config.yaml
n_layer: 26
d_model: 160
n_head: 2
n_kv_head: 1
head_dim: 64
d_mlp: 640
vocab_size: 3455
activation: "squared_relu"
norm: "rmsnorm"
norm_place: "pre"
norm_eps: 1e-06
positions: "rope"
rope_base: 228000.0
rope_fraction: 0.75
qk_norm: true
attn_scale: 0.146
bias: "none"
tie_embeddings: false
parallel_block: false
extras: ["capped logits"]
init: "normal"
init_std_qkv: 0.0427
init_std_o: 0.0
init_std_up: 0.0427
init_std_down: 0.0
optimizer: "adamw"
lr: 0.00367
beta1: 0.95
beta2: 0.99
weight_decay: 0.048
lr_head: 0.0136
warmup_steps: 232
schedule: "wsd"
decay_fraction: 0.812
decay_shape: "pow"
final_lr_fraction: 0.0
batch_tokens: 65536
seq_len: 512
doc_mask: true
train_tokens: 349800000
steps: 5338
dataset: "wikipedia_en"
Each number is 128 + 24 x the weight over its row's rms, rounded and kept within 0 to 255. Layers, rows and columns count from 0. Numbers have three digits each. The size before them is the row's rms in percent of the matrix's.

# layer 2 MLP down (transposed), 640x160, rms 0.0971, rows 183-269, columns 80-159
131:151169069096101138140131117079138165086123150165077150111114150097122071119159151131095133153156127133143121150129131141105126127157068127149147154101177120091142133108104133148109142114129115151137152102156109108149116127150108130128118090
118:130150157110093140111135129149149153116166151142117104130127170102158118132119141137092160116174126164132145108139184116170136133112106139077118140118098151119122148111119135145130140135132172124088176120132120101124141089130130137098142132
061:110102135101117145131104112117128147089121160134122150107131156125171076105125138120131209143151096142145112118164157141125113073078130157161137136117177111114157117106091121097096100128130120177122111112123124121134085129121100112111125109
098:125084137141104128099144152108120152145106158088100123170127150105109108140184141132104158150152102133125117143144110135113120108135098165130159159128153100160102147119109130127102145106168137151118103088126126180131172108131137081096139146
136:099109116057200129087090136103162098133159170146143119142119119166108175134145136100106143119124145102130095176125122140116078153107139150208126139140141118129103105102130133138119133124115129175104125136098089102123138108133137145124166138
124:141118127099150150116155115126126130116126135107119156126099095119129096078102138142134113142122085139109099129110121119166078125141098150121104134110109129126121138127099132145089153104107163105175136101119127138168160110115117162128123186
117:084100146109106129125134133086145158144154143150102147102168116136163121134144144139124113117124117120113118161098093114133111141105148110123171132112115183094147146080115136145139111123137139104110100170106149087169150141103113107152106105
129:141125117142138124149156122153150058107163150129133096120125124151123098139129115141122142141086148123155107144120165141148117103106145139080110110143130132113175138154138136075146127160110189151129151106162125110148126163143133150123147161
115:152152155137164134113134079143118155143154119099156161184097101131126105134176150121159115130162104127119138132136135105109164168108122128140117139105081168151155106134119097064106129110133122092102127105151161090153155151092157106115090143
029:120102107163140176134108122140110093112146105176087109120104087127117101126165161120123145078148130130124161162117135106176088094125064198091138163130109185103119159110118123148118123117112118168115141113132121167123143162171144148113128113
039:141126135110151160113163132150124131157122113105161188104114133133126092160117134121137111133130106129087124161100131124131120127159105164112104150146113159111132157143091131141161126148136076119169152157090108106154109169120171154106102110
067:127138145116090128101105129146190091139120094093133145156163120146120133135075117088123161124099129127120085125143129114121158156149145125109122132147105149146124166164110151160124102101118144111125140108127143149103130171119126116080158133
124:121137131114101145157123177132081113090123135123111170112125120166139153103157093103124066144166118122119175127171171119150140127121144106160160149094185151082109126113153149100173103130106139149116095159176098100119139106092146140142199110
108:122127142133119148158094110116141142148118106126171115137127133092132131110152123098107126115142121110116135117113158080132076167095080114120142145111141154089108140087129159117108107110114167081101131106121093095108143122132102158081145100
040:134146186163114120141126073149140109112149145108139162118121154123111117112168109146145124113121164134139139154169090082119127130111107111149144124110077171134167117124120121138137162143112192152116100119162135117147113104135116109163103155
128:090150183147196145136121141119172103098180101108149136113128102133116158133120119135111155083057114133122111138127133078129123121078108127161145119109104082132112112132141127113140158137137132123105136120108162081120146138159137139095144091
033:114082105104119095128159127128140157108132150185110129135165106125158076163117124091091133117126101121140109140126123087156109198129100132112143090155132132136139124104100109128130136180128131183136163125133127135149122162103114154121137091
065:104094095135133125147095110128133158108125145141103144119136103112110133118154132136136124135095133138134158110102107104159088135098156125122131139105133123148121123085141110095182118097140153129134122148121144191131164124186130138135116154
073:089138138123148169140145144099103135120165140143156126074149082116130125130132140086132148143102131140110127099109138135145111141125122158157170125122134179124104125124101156074129113111118101108125142116119098136102138160127124097058160108
138:119092094161108120120132222122153164104114100128130124112138112102108120130162092106120101127137131145123098141180167104144077148110114133095087118130114141128151143123146141129166111119113084127163103132141102137121142127145140131109151131
057:148141141121149168125165091107133137111163089152125121091096113108144149146126163151137137129113115109134134133075134130121104118148181121156159143137131138115131146131131102148143119115161161127124085105092105131131136083179118128109139146
093:143111145139108099118121143101109077125138087121160142109106172126106142067140132138126115094104157128129137087112116149117153109170137134136105177127112103100138151141115117126152140106145157111126135118118146113171177095110123127163149154
118:125106130143123169150126110129137161135093149140149133111108142131130099100142143123118151119132107117136165158083132109160149143112125139105125108129138160156181154126104105142150122122102176151096130076161123116121154145189166117105129140
061:115171162117173154114167146132164098110112119139101133170157156155160138105130098092120140115193133139124127151138111125129144146141118129166124146109130140124116111142110108148112138110130085146126098115136118124122112166105124127140139126
027:096119080147095103135118108121097154130152121107078106168130122129125111158117110160108134177148149129114176104134161100174125110059127169143126169098122114117149154117074123157150138131106120177108150163117120141116131100118122194155098137
132:127134134134157133113168127102113122147175059138108149165143149138111141164148133073119115145156113164088109149111098121177150133149140128080138110115113169122085130182082136123139115133132119152113096139117178129134122145071133148157149129
121:106112137079149111116155169154145124129132117125122110146138145143137149142184129150171128125057128139082125099129096150134135090082145136141151131123151134096147110111142157136152083071083102177143131137125116137099132093109145123117146110
115:104123163149144132113117159120102177083131146130116129134159151147128149121134126102146126144120104126129121110125139124178115122090066144158124142083092149149142133124141149130133125120175112146171108138170191068105126128110093100113129144
115:104138129130150128125160122093152093083113115145109119148091090123133138105157143119128110141148113151164125115111117151126139086104158142081127140168161083126083114134141137125139108077143123130141114128093095154112111184122105156109158115
135:100114066091146152130122180096162149101152132118162105113150138088086150134086137115100105119102150110141122116119127125105136111113133155143139091083146129147081081135117134126084170087140105142140178141152135105129158159127151116090149072
123:177092111146158103153163158109148168089113146102128084094123129109118120158185143127118125122119118152161140130148155103120145114081158137131143155143096099106127109111120088091100109134136124126133153120111102111122125161184153141145144115
135:176116154095146128124131114181171096144117113142132089162103143118143123124125120118119161168121150111137134151149128159134109155115109171122129098138129081138092088127129147129115143132138146138124132169128131123126133114136117099158154093
056:094159177165140128124150140113189127102133115147146149153093099149147144129136147123177137121144098122191119112116133151097150136095133123155088149157073141113089130129134135136134094137162083116095128151114143145098131144108143090152129153
033:116102129149099150157090154135119075122128137126098151115129114107124121103163097105167134132107123111139156105111144144161128118141126126135123081128077120148096096106052174176124144142147110164148121102175168115136169093166121149139154107
120:141134182132128089108148129134125147153132109137152096128153125128142156158121165116097178147137092116146124100129105144144166138102127083154146152110142133094121132135132141112120121145125122087083163160127151131122128124102102112096077137
040:094112120153139139105122140114159155111144161159107105109166168143153111139125132138096148093143120130115149101096081117128128111133147117175110139101157195137133152138095154126133162106154110150099150128125171095165154107103127108099113146
064:122133154121119189119155122126148122125141142158157107121106116128127136131154116099104124101132090120104102150133158123110093123125148107172129133125116155131111142102100140154113113147153114198102172158163132097067132104129092160160123136
088:154139084140123138081144149101102103105142128135154123117075126114118075163202149161139112130154150168143100145125121128114124096094107144138104123127163135158099129126137138085104101115169113140130119091103106172164114155143096110123137130
113:095134156113101096112127088137113135130113078124138101140136167112145136121159146117131153145113096185110145092144111127095108127110121123123125077134132144132166138120126157127165153127124140143149143106147119105155090108100149127101127144
131:148097121155139125117094151114131133095206127106120170087167156126108145100168125100111110142115166147161106156150134128126162098127107146138138142128112145120120184149118100138161149094124142098110155121134121121141146121116186141144114129
039:133114128122152166127134115149116134119122172120123138156167166138148113121122144123108094135122128103126155111085153074151142125093122101112122108120088117150141119130122083130165122124101119136115127139130152128111117109159104141091096128
043:119101116108154144143151107092146139120157156141159128129125151110107182118157118105160120128136089104157153155129139118138130133085136135178112118067177100157135131115105145085133108117108084168136189173122128114141117122132125093100101116
040:120096156154149137137103126112140103094175156131121152124158074119149128156149110114120121097130113125143137154147119107133112130134100143154176152102124131140083117124109121160117113143127111151123136120127112113115116169130124138093150104
124:165164102119159147116154128123134109155165139167095116134103173158087083116108071123129170129132132121128129102147119095134120055160116115172131118116139157132122116158113142145122110083110119118129123115165105139125122156130163155125129157
130:133157095120153140115116104144111126121043108144097136172105137132113147100122116077140119118155115117121147102147133162142139123115144141132101156129107176127113128102139119150125132074100169128187105156131088113099128073173119185149121100
028:119128114148164139122145142117135154100111131121094162196128140136154092170146167112117196129153094149170170136082097137110096132086101117134128151132133139112116112104136160125134097094124124142103169104109113132169135127145110146086134139
033:103144136146137126077181118116119144149094157080142106166120166108140126087122141150148143126128123152175101154135156160108105113113136123142159122142145161177097114137086152129139138163093151125098102129140104183120096157113099106110141123
121:136125160140128149111110074142091125159154123123140130097098149144165120123143122098116117134128138132102101122142108099117093159139095164170118125102122125136136132134172142142151175148159142169117113090127150116113155118140146111119143163
117:173159125131180120093142171130134132102140163124122091181120115179125147129144171139128107136094134126154139140135135099131115142162108177130134149132169120165130112137133143103121154114160101122109101103158156116125141098106156116125092131
125:150161119139113151154097100110106127141163112188141138115163165131100121128125135097118097149127097146115109132111143147137118088132117121147132136061125143108117128113145114134109140105157103169121170129149132162130168123142143146117102116
088:135150141135158157114141149136119103099133125141112168148136107113113092114122148180141091141151144136132135158134129113132104132121144148098157164112129112079140125141113144093150109131094153177151162149118140156153140105133073162100141129
144:113126137133096155114153121111127132144154139138158134150122133109177130129127173110111103138137121129118151128156085112123161136110108138145108124096138110125130136106072110139146160130151130150128123161130111068115139154111126150133190102
129:137086149129110150082151142162082120137121163102099123140165166162115122123137140145143140107148146152122156152130086132131150114107133139155122130113135142084126080112120156110142099061122146173125130139170098137145113126120117118097136183
106:110152147117143127100130126107119128163127159149130097080162108102162114099121165107137161124116164128142126107167127138138071101118105134105152100141123156091109150125127092106089105140145174120132117145136125115156102149136108150098131152
037:137130117102132129142152136163138144107149122187100159134182132155127082118131125105161102143155122153099126079126096126148120121098139173126124136119125118111166159126097091124147107092143171110173138138107127152167129107141145088140113158
035:110143105131143167120142119124141084111130161171121135087103134077157129118142157133150100074144124110129126134097147161073114134134091160152136108115131147114121123109111105153150121134148112110116181172121171126142143104161114131154135105
139:114128164122110103122124183097190114118151138201146151126135113142165131139113144144128132104147073126143124131124155122137116135118143145143174124113130117106137144043141139138096107136146072122080149116142114088137139120125121147105174141
119:110129159153150123107110136154135124153149145128128090088150119084149162134139114076175132075143115133140140139069140133148082129131117109125132093123083166125141152082112104114102114116142081130172138143139138131138116127108091124120124108
054:123142120150135172102117129107148164128144114111173157093091105089166097115164130110121117101110131140136149081141097130120176144131089150125098070133094138084125106138173073127093147164109127174129164099124119120130128140127092119150161137
058:129114154138139120153123138134123161083177130162140127067120120116113152107124162094169160160138151148114132108164129117094081099137126090122121134175147151126150101094148124162105110075115159090141144149128114119113127116102112147120135119
067:188121105151123109125154104090100131112138146170162108099129092124103127137150157125105148110124148134174099127107141103157102128137097149137122170147117158115131144103148118131145123098087120156154079117121135107159136117186136136125129123
031:145124128141131138132097124155112092140128131158144136122140129116123127170165121143113166103127147152114130126119162161095135120135119148088124145123133167156115118107111138162141112109176131093090092145164128128099107136092109134141129087
046:148128098125130100180135110104095173151157109157146138132117144117133142142128082099133098105089110147108128162123151088157138107136139164119143133121153139126133125127100111135124138172134124112090130154131122121115162105096134109145081148
123:132149142108165148110146165152130131137176127087099094121132126166147120117134170124106148120130130139128119094134100115120145076155143105105165107095136121122136122173085104146126095047148130114132143124136131145124177121105128119103125145
050:117137112124115147113105108132153087126111118141119151133136142103125148122158121115086151195141096104091115199159185152123130136099155156153147129114149123137139163132113107079139113131098111147131142122136125080166126133126151093165066081
133:088109132148107118125081081138151102123117143131119083103116134165120137131142099081114114158123092142127118125098120134104113117136158095112135160111084158140123146120122150105121094164122134138131122145094141114121088077124118135140133117
039:098150134126120172160122139100180133089174139156094124144168132165119136134139180111098155119124128128146146107107095110129091106118093143127143156109125174158111121092088101137119110090128109170125133171099068141145141155139124152107125129
114:119120140110154119113120141117150116109132108116126079111143146111121122138143144163152095158131111096138128155171120127155167178135120164157104123078139116137080153153127135117121155132163104149119134174167135096130132101084125115136106145
045:126086124176155111157144147142115144129188154131171115066088132148117153146123083139163154122094118141134138183123157107146118126122123130173122087135120153125163110089105079130130142125163126129109102139078117120080133092160136130120104079
130:152120144104101143122124155133149110146156160121077140129141148187119156118122087144124148102147118122164127126131124119137136070124133132129096151126120150120088147118143133113130136133146152134080138116155097124144156120096130138098159120
128:130128117132116152114173108156134163127146090146163129116134107149117174142150128173133116112127121152089108116115072156125100149156127106111145137126133100101141113112112167107142112132134085122132149169126130107147185126155141103151119149
142:122129130132094166142127079098125134116139143153096138087158105145168146134175175115144122116170091142133118103142147146163148062140098129117137141104117147095133151105155169066118126120114150142124132118160109140129146123127135145120112115
122:114130166123092074129166166149166066073123149088126130152127150120142169132098091109146104147104129138113148140121121140134178123066114152168150124126114160117135105146115115121145119153103139181175152174136126107139136103100123084120162110
127:113076121154136119105172161133173116147167145137133077096096136159106098183153167123114143115119112151153138083139120102133144148144131120150146118158147110139119113145157108133133099132131098160091158093105141091158140149121124125103121137
130:091154126148140122115107135121137144134180089179120177061172128147138143192154135117117139110165117135156111142087128105173143135144104109130119111095120176117120172128089139150127115127136127196082118161144144104121124123138130130098114109
119:095148158138131141104127109116127123139141124149087124104085126113140148170107109111122128135126065106147149112120143104157152134160127143145136128097136103109099190116113140144080164134165108109142158128119130103136171125131130113122180111
140:128106151135134142124123128108163131118170173126130111190154113115119125142117180114106165141108121154108153149120169153158138094063132154104132134104133140086164118127093122082132114161157096114138137153109118103105134146114134086140105110
035:108128136118131179107128124145151127151140097123154160112140107149114093111148091153115088116160084125102144121125169142112124112094096137145156126116108161062182145118125152077120118146121091140151142120107159189109164147146137122162108146
134:110168125132126110128092084132171097117126143135165099132138150135126118110139111134162133121130118169131077142125125124140135087127126155095122124117088136165154088155159092162141119151149121140184158099106130129095114176114120110116146089
048:126092142154107100120104120121162078089154091138086150125165158154116127142151141097106140121142140108168074134125130126140127168104118109093112165156110140120106121119107108148143151153144143093097134162084132182128111113120104150166108111
125:137119146122115118160151191102178136136119156143117142162168097152118139129113131142123147136093102150150180148123111122135098135089110127103111142115152122127116121115100133110096142158140079153117128165182150120184159136149118108076102123
041:153115146139147114112130118137147129156181131128119105078134102130096091141133147169180135093110171105169108132113106103157090111132122142123132134157127122082096108109161148090117123133174140086161084121153118114163128071129089124105089108
031:136122127117158135147143106130154132118144139132138104057114101114125130132137127136106101157093113091133112122104144106147125115149121087115191119116118148131109099135166095054131162157110160101094128118059084120108141154108099156118144118
051:155105136123136111136155143121136116118136105154118160142137092147148153160133140140144138140151127126152144119103108127119134127095110102100157108153145093114111116124067140172166098114173147135148150140091136135140095145143143130159131111
051:104153148104146114148166098107167121151165092148184112093127111094093142131103127132098135103141132113089157143126152073110086096150132153120112098146085145118100137139137083148134110144121134104124137112089141120122148151121120170119124090
129:111109123117061172094117118119080166135100133101138141160150111146133148152198137131152154136140086152086108089149162124119168110145162134119171116142109138110127130087135121085136119098144091115128150102128108105141128114124142102139133111
144:119124161114136125114124125093164095117143122092137113120109118131076080142140134121159125128094086164131081158096154094094103148146082148099140178134119128130150141106091129107160160133123141112119139112102081069157175127149156146133144134
# layer 2 MLP up, 640x160, rms 0.108, rows 184-269, columns 80-159
124:117135096149121125098157170129090137159101135112094109140107168117150099092142099139116147131111131145101136105110106166167193103168138145099107134152110161077173123127139111152090089104122144141135103138099121123139074148114138160131143124
056:150161128108105118115128096173132123159102146098160121182133127089110136108150118101141128144133142117119072106145119129100156129122149117111092102167130140119143161176112131125120112134075179138143107115114139150135072143081094131145092126
089:118171153150163098088116121101136125101102118095146088141114124124138145130120117109117115105155148102157113085147117135137137107145135100149129161177119133135161137170134104120164112140135145094139119169118144133156093098132137149161100151
137:152127116126123119145130157110118101133099129112103154170150120128126132106143153095119127145131148096131113126175135180163149109176156099154088144165118122076122112163129107162147137112122113149157087108119129135107104119123127153170135104
125:121127120165121130112181123173091098109112141132167144159081181126137108112121165129137105074161133134137108097145102111170151088137135150116039156135069144140116102134163120072126124140128150145152127119116102126184118121123102167124141132
108:171110142156075127103103118103160125098125101086119140117105134143098160117160101065114115135161149137144140099174152121096135122136113122127103140129142130109093140133131102084133125142102096102135117107112108134171065140145141104139112129
129:126126158161114099113136139143113107138111073081104118131136160110117124125113110134130136129157150161113121121133092133083148146119117149085098141161109104127096131146132161109120101117088137178119103147106138116149102123133097176140109117
115:133128121125124115087134101138128089134123137120149117130153125111109148094123114141139087158067144096155069137093108125092123146131167131151070132131168164113121152128120109117104131104144124149144125133102150128118102138123107139157106123
039:141160130118123091114148153140138112136108123094124119150133163127125143092157155084170158072116138114104094086148111140144117175159139096116116088189121133114147129187105101150129145135080125131127120098146139103125109123097078142138131121
056:143154163140076082080132114171102081144071134085102112152121156124117152120115128105171156126119139112133114064150113166139134133156174132127103103181131147122139104179088128143126145110105121142147115124150133138146131105104115128137155110
072:123138117149114106113094140154111078130118156118095142126145126123130159094108120131178133083142130104112134124157090173110146153161135117113124171138141128136135104149135092119144177104088123104130106123158151143154084126109179118164119131
137:171186129155111135136107144144086126108085141117110168156180138146146119104132116106136116138115124050127124091118130145122141137172122134107108173126158130143117153128176164104160127147106110158155128088163140117134133142075129143176118110
113:143140139148132119131151108151102123144091105107107102169128155137146132085134141078151086091073137100132100085152104166122112110166146152154089149125090124130135107133125104159128150077096144154143099092123111121139102160113124163126139139
046:135160138090075146100130120157136101127079140102093117174132131114130172093120147144126142098138165077113117088118150171138144141161143126104078120145096120133101107150129107100116122113113111104152107129144112152154072134104134124107138142
119:145192138139096101080101121126104144160117146117149144121127135133094200148144125138118124115101106118147141102164142158090148134167149087102091105139124105142121139146174141137153114096124106124149142083117170130136097091125182120142145100
045:134132132096091088100171115111092106104118121104153124169117131138138145147137138138191092083098134123141125101138121122136122156141165115114094152144141152106122143162083101114108158118107135138167107108145143164159102084088117101133097117
063:132156152133147134113127116149179092109084121097143139181128157120094123105128135137160133108132167138126116104139121126145088154125172130108097099178092168111124117155146131130124124138095136105118094134148128116122098180113146133136157082
084:123174130143114100133123138119112124131120146112142116154170110109126145108125074119147125120094106127095117104115134103125153111136158120092073111164146122176170133138104110144097155126096085126165102142099130125109126140127118155155157101
134:147129129130134120110111133138096060120089117142141133128158145115097095084159128133166121129132170149112106119128140154092124097131137138144074142174088114122092184135155096107126140119141130150130093117101153127112124118120135138138133110
065:144141150087088089090109108185104095126097172065143121143111145138169148111122099080205144091159140120104108106133128169098139132119165115111128095146114149125151122161123133135118134122140142102156110125111144164143064123126124099147105158
102:122150117092123121134130178126125089129127145103073149125159121113136160132107090127131133121069137119084103113096117140131167117156155158138116090131165107120187101137120152130097134122113112134170116095111130132115106124125140116142126110
120:144129143132141107085100107158088127147100116124111117172145140104121092127146135131157123114121154067147124134146165182102145128106137124107152110134137105131133130122170127098165155095119110165124110101146154138137081121119161115113130111
067:138181128154145141145135162107130153163122126100126125132090152111129143115159175150136145071088149092131155127134111184148138096137141138125109157142090086090127101169123120169163115104152095130116126093134145140113104102109140134132136085
051:139127178138067114084112115192153110122089111049113099153107132099107140119129133113156101123116123113132148115138133162165156148148137116117072118169112152122099124157113165156138149101105158126114120100136150127145087131136128125138135097
130:114152133118148135129143157137154075152141122084114102143117151139110142085136094094140118128152126145149088125171128128160143111136155146145080106131158126107100111174119126120118118115101109132153110144107131150143080142121109152120156084
128:119136117154126124121161170167113119149086116122124106147147151131119142123096128150149118143103151122138080100138098160133136102132157153080140127173114120116134129138108142131154100108107135122161159123103122173146058179119092124158119127
110:136134139106133139119132132140129140144114135111098133173096111148161096116123098131151172115090197118104150129099115124148129085159163141122094143116141122148100141141164134122102098105137154148144101132136134136115091090095119103119164126
118:128165131076156127136165129113137115066120135078125171127088103102150160118174108081117090141114131114118058093145118115160107103106130135142130109153120123134143104154116094117129114116097132121160109157106122116134051120132138142129132101
126:118183151131127126107128116136118106132124134126165182152126151147118184128115127099154114144099135116099089113171112117106144145145145111142113093130149118087091132149148152130147120099147112132159107111102120142126115118089159130129132111
117:087130179149100125086144120158135082098125112136125135132164113142130146141111126132129100093110151162097116140122151143111127119158169136098122134165111099127143120168153119113147140121135107150147152097093086136104123111101145082130095111
136:153137166202072131095081147134121122105096110110170099130181110107104137058116103119128120123159142095140144114152146117116158161152138133112119121145113114118100135129127097086133128151084119126120136142124127115192091105138139123162125141
052:136147168129113134092136115197080088125070146106137123152130118117128144098123145112159129110137175114125090131150135157111163126140154112103109134185126138116142129165177123134143118152119143107153096102157118131105110123098140125133135100
040:159150149121130064080131133131103133140070154068167123179083118131112149145115139138173160130140173089103120118170113135135121120136144127090087137169162140130118163170131105156153154120129116124161126123152129152138120101126172134139101142
120:136120112117082143131125143168147077110100136114117152135140082128149135110132116088116165108127148076144137103142129117149172145169157133140117144125108157116085098136164128079130112138125160158150145122134132120144114104122122115138121081
057:158133176117094119096157099167115083136118138078107143169097144128116137125152158113152157093134138128158108091128137156141131134143121142124092149176136123123157139165108104121143135115118147120147113120126100138138074140074175115101120095
063:131139139136099108124126134168143128083102148095113156137162128104140147126173139108132162148135125106108084097113120154105141115175142114125116135155126170106149111185160119124150131118081123155146117066100143148144087119098100143138114111
089:127164180148152083131133118138144127141107125103112091149132127140156122124138113166128121102117153147095100108163097179138122120127112152085151116151100100120132118181144121128183125157123132113108097137120124143128090120110155135112120141
108:147150104080111162153108112151116085108113114111106152157152123101148190094169107106164133145118113075157109130185107165172109140130104123135113167141072161107116107162124137101104116097134156128138134116125116135170122142132110122149111120
129:136150114164118151075116163134149097149131130064158091148107137119132176071107105102119118103120133144131139124149098115122124123170139126145100126117106126125113127171175149140141122138114160101114138137114096112143112135110114146162165120
055:170128129108128111112135143151130122140103149083148122183132143138159141107104131102138116131125159100147135087135121174128129128123161122066106165189120114140127102199148139155140141134102128126104120102146133152149112142091109125128084135
047:126157149121098136108152149184116102120099091092102134155102122119131141096134147113167142119132169079127087108114151140159158142142121102105121114155126121120148165155113144141139153096113137134155119101117123140116091126103151121163127102
049:167147144166112128093147100184103120133130139066115158135139124133116173111105107120157161096130143106116100119132154178115113125170174115121100118195118140161137144165128146127120122151152125132127121131162139098147076147102116133133133123
122:160142119116112101119106141136073130123099150089152088144116157131118132138079134081109133121131131102132148089108143100126152092161113117146109104145156153161102128145090117123098154160076157139120102119126110124152093130128103117125139102
130:126143128132111118095131119146118132145097138102115161145155155137155099140130125119140115112110141078129107110133110158136160135129147128110050123128127128104164128125148100105133126116114107188116104101109173120152032146113106139180129105
047:172135165108128082084152149140114141139074108088145119129115137092106158102095112134140144119110119103189112122142146163129152138169145107107074130155133106135147153166161125137154124135126110141138115086122125116147097123102163163134136105
036:135165141097146117111117135136154093116087122084127118174110148140136103125148115120152130108090148126109090122154158144116147148172149129120091128148117144114149136164095146123136164129093150101117095141141132151144089139113129127132136123
116:123151142151121123122126132130134089138119130042105097153147164113101151097114126158111114116133174081152144099142086173150138158121174122143137140130137154137090118208144135121139101142113150144136095126120175138127056129122117143109129100
119:128160148119129143096140128138147096103105098105113144160128093115133153130129087130115100163138110115121100106131120120125152150152149107121089069135138118133131102162091099135123132102094110091163099156104105128120113111128149148157125105
118:137164168126157144145085148127102116145122137105100108144166136158142130114114127117175134096121183151096137098142099134143126110130133149134082152118086081124141114166153157115134133085098110133116095083112094107127119106132104117109134155
087:150140153124114091085164103163097135149116122106149075181163136129104116132100142148134149098135124111123139127144132186107127118162141129129142135148098100137134088156119130121147145092084158123094094122121109164107141117106115162146120094
149:128169111155128110130101134149092139132090106115115127146100159141134092090126163084172102123093181085118147105156127131109169126164121132125095131161119146158146149135164119136134146137106152150109122096153101125129111130097119175169157125
121:104126142123121099144120108135140117162130155124156106148123189115083096113091121127142125109105170114092162114120134140107162143171149106082118105130072112111123103150169156130095130130154124118108121075158153129107122122124097131169137109
105:147119114163095147118105119133133079150080114059143132147106158104112151090081132116128100115083132100148135115159092169154163135123152162116125142138078096139097115174146139137154103107095139140132132081133127141157080139140138114112103126
041:117160151112124124113139090151122107094101160075139157191136129126142127122162119103180133110137158112109136100135119107094127119112141087144101099192110123120122129140122113134132122136120108137126128124138122153143111114062109177125120121
046:134150173132088105108101144173094122101112128085155124139152123122128132080131128099148124142109202110132119086123134138146118119183157122099113134168087110100136153175133112110154119102105097151166089138121102140117115130117135110125104121
119:166164124136117111120123147143133090148136149121171157157108189133132145154139095142145136098122153111122105116164154112109132128138139135115128137118099109145105141124105095151162116163079088110125110119094142110098106132100150141147147109
128:129133135153136113094135158152102101147103118115084091173116115132136126113100098135158096113126102073094106096130160167166154115132150127124139129124134093113173117144116137117132119129089113119151135114147130153147077113106165096106127091
066:143160142120107091096178117169096107125103159086117106160137114123135166136130117127153140118160175084146119096124139172158161117150185128115104124153110140158130167204117140102125125124121131153141123123171134133162076152085144138121129124
060:143135135140112105095154113166118071135097132089131127142103130097137130135153103117129123124119124125123083103132092167079130129116163118098081105202115114128138137139139158140103146124112145118118089104159129173134102163108130111136116119
058:138153152154116131104123134166134110144117128069140101175111141113123170114134107135188145103131160128130095110126130149125133159112175136127100104163102131167146125166131164080133130123073116132141108142146105141114091118114152121153100138
036:160131147119079101124159120158136124107085122112132134144138152116147147126130137123182141086151186117110113068153134156147138117153155112054108117180135126118138146172120167113102152102114151138117119123149121133175086133105163122104134157
053:138142159113093100107112128140127093136099136058135113148128144141128165130125128127157113145134133131149111096130123138100142158124170117089072127168115149105189125205143151130134144123134159113140122125129116162165114143118101095116124118
116:110148144128112106090153131103152086125140160095093127138123136127136129102078106140158127099114127127117068120107114187099178104138153099064129103138115104136130128125117121116167106108119126102111134115144109137116107146093118095151097112
054:134153147102124083127131119155118097137091126077138156163129113079142129133127127135117111088139158082092104121139120188124148118159122108078069087177124115130126149161157116130104129133095115086128126154099139124109083157097117120147108079
137:128137118153109128070126142141128068136062105134125121134126089105125119108092103130127165138123133122103101116125165142162124167166115132080117159183167151063114131135127115145116104149102137127131144124127141137133108126129132104109111121
043:137179127149142112128158107159110100148117122076109097147110159094135159097151115119152137091107144114118044092133127130114130113175153155092112079193157121110147126158151123121126132134131142103137116101142138148138097144111140115174133139
111:115108121122108114127143140128179138122104122095109149128109118145152137128090111117141131118120150144086125110077138134150155087143149145117127138162160127132180120138142103134124099111088134138187140156117081126118049107131144118136123137
043:175138149124093140082120129133116091111111147069089154154144117113138144151144125116159188112105166097110095099126106152150151124118169132108109114213137119143114132166138131134150127123126122124155100095125109126126085176116146124100140146
127:157128138147096113112124120125104082085125162112144117138154114123086120110104111121120164111157128134141113129120135127153193134133125091095114150165094158141148098174144119102115166171115126107139124108115110155154127120134153134170116129
123:142140151143141107081129117141113136127111088132125119150125103135077137142145108155123127093174124129081132094144146172117131129154136141098099122143107098125134124149156141112145091124106127158111093145136133130174129075091153118135109125
157:106122151120121149086171084143147068117113144089148091149151128137158114076093162137128150113145127138129117065152146132143141119152142115136097139114157174097153103161166128135115149117119176112109130122138136137134137104077098156100112115
123:121142125176134106140164138128098108150098120126161115149138108145140115084093091119121148126131153094119097130150105141138140140125177115108106122132077106123097134109141100133107138186122125130135141136114163130140109137107134160136114110
124:140126103134108137092117099166116078068123143130163159145133092138165141102165109115110150106131133114132124110154128150166129154116164090109131143152151151138091138154111109115110163101099158110173141134104111156098134124111136109145133111
117:111154191131140132125133122114121115089129178086075130126162137149125163145129166123168133108140171108134115092164152128162139133125173125155110083137111139169100128146096156143153156165104107170158125116115116142137099122106153129120115106
125:139115107164118107143129164112074139108086146100125100139129111144172112122117099163130145099135142146112120123081139142160158106169116111119069137168143123130149113116145116114116111128123136156167109146155180130150113144105113151132150116
159:170140143137136100155147118111107123113102131116153105150130102110119122085127120122128097120076147115104060108120105190128100093123178143089106105149111080120167118142096089136121123133116126154125126101097117115118124126098118114167101134
048:149141121118065098109136130164098106140071134095142112153126173107143127092129146123149116129112157120139146098141130149107132139144155105108095135166126160098151132158116127120161173118098111121115146098147118139124109147081128133131134125
131:114170159128116128124132145166138120108099096095122139160124112148153119088163156106194157088146130149143085135133138105078142102126161124142112157139118132103100107155094131129127161114104059158121146119103129136103123097103143126144153076
060:158160151134093126092137115179115096126071121070129108151123133122126142093131121104165133089122192108122113090126155168106130126174149121092110118189136150119137125154127112100116118093124120146154132106143098159162112108111132135121147147
127:130158140151115129092103112212102119128077132126158114152146126124117138127116096122172119131150122085119085151156143137094146147136173120115128116122128131115112140139143136102136134171102108145152134064129144127163122152133153118142122091
049:176166137148067122112109152153112135120112096090104110167095143113105136103127140118165126118131147130092090090114113127084162111162168111084103110166146125110138098180124111139158147132100118121138102120126150138155088163112151117134141122
045:136122144133108111099093130165101113120119152072152185144127128142099158098128119112158142117116163129115152072125144174111169109160187105118110124181117150134147128140126118138103135127081152114177114108170124142140091165123140121125096149
053:139169139135130111090137144172112080115065149084114099137121137147127124125136119127156142155139151089114079068137098133123171108150144098101089099172121123126141128163146124116131096101103129156143109099143117128120080116085125147124129084
061:126167143136102103090123110147123098140109120086133133156130168165140181107144123097146151101135154103123099069125097135120140180145117109112076098158147131144153148171106139127153162102086117128143118102143115148147089122110133113153139109
137:127142159140133129138164152159114145135106133125143131191118115126145149121130092110162138135152154129132110096099142157119143129168149147101131103146093144118145097154138144118088147113101107144150119100129103155144132121095084121105093126
157:120140142154127137093101157132133116132120116064113129137128149129124171094116114124136178102143141102148083114158153118141165189167128131113128126138130142138063091134127149114140124114101113123128120112128159122132080124124138143124130063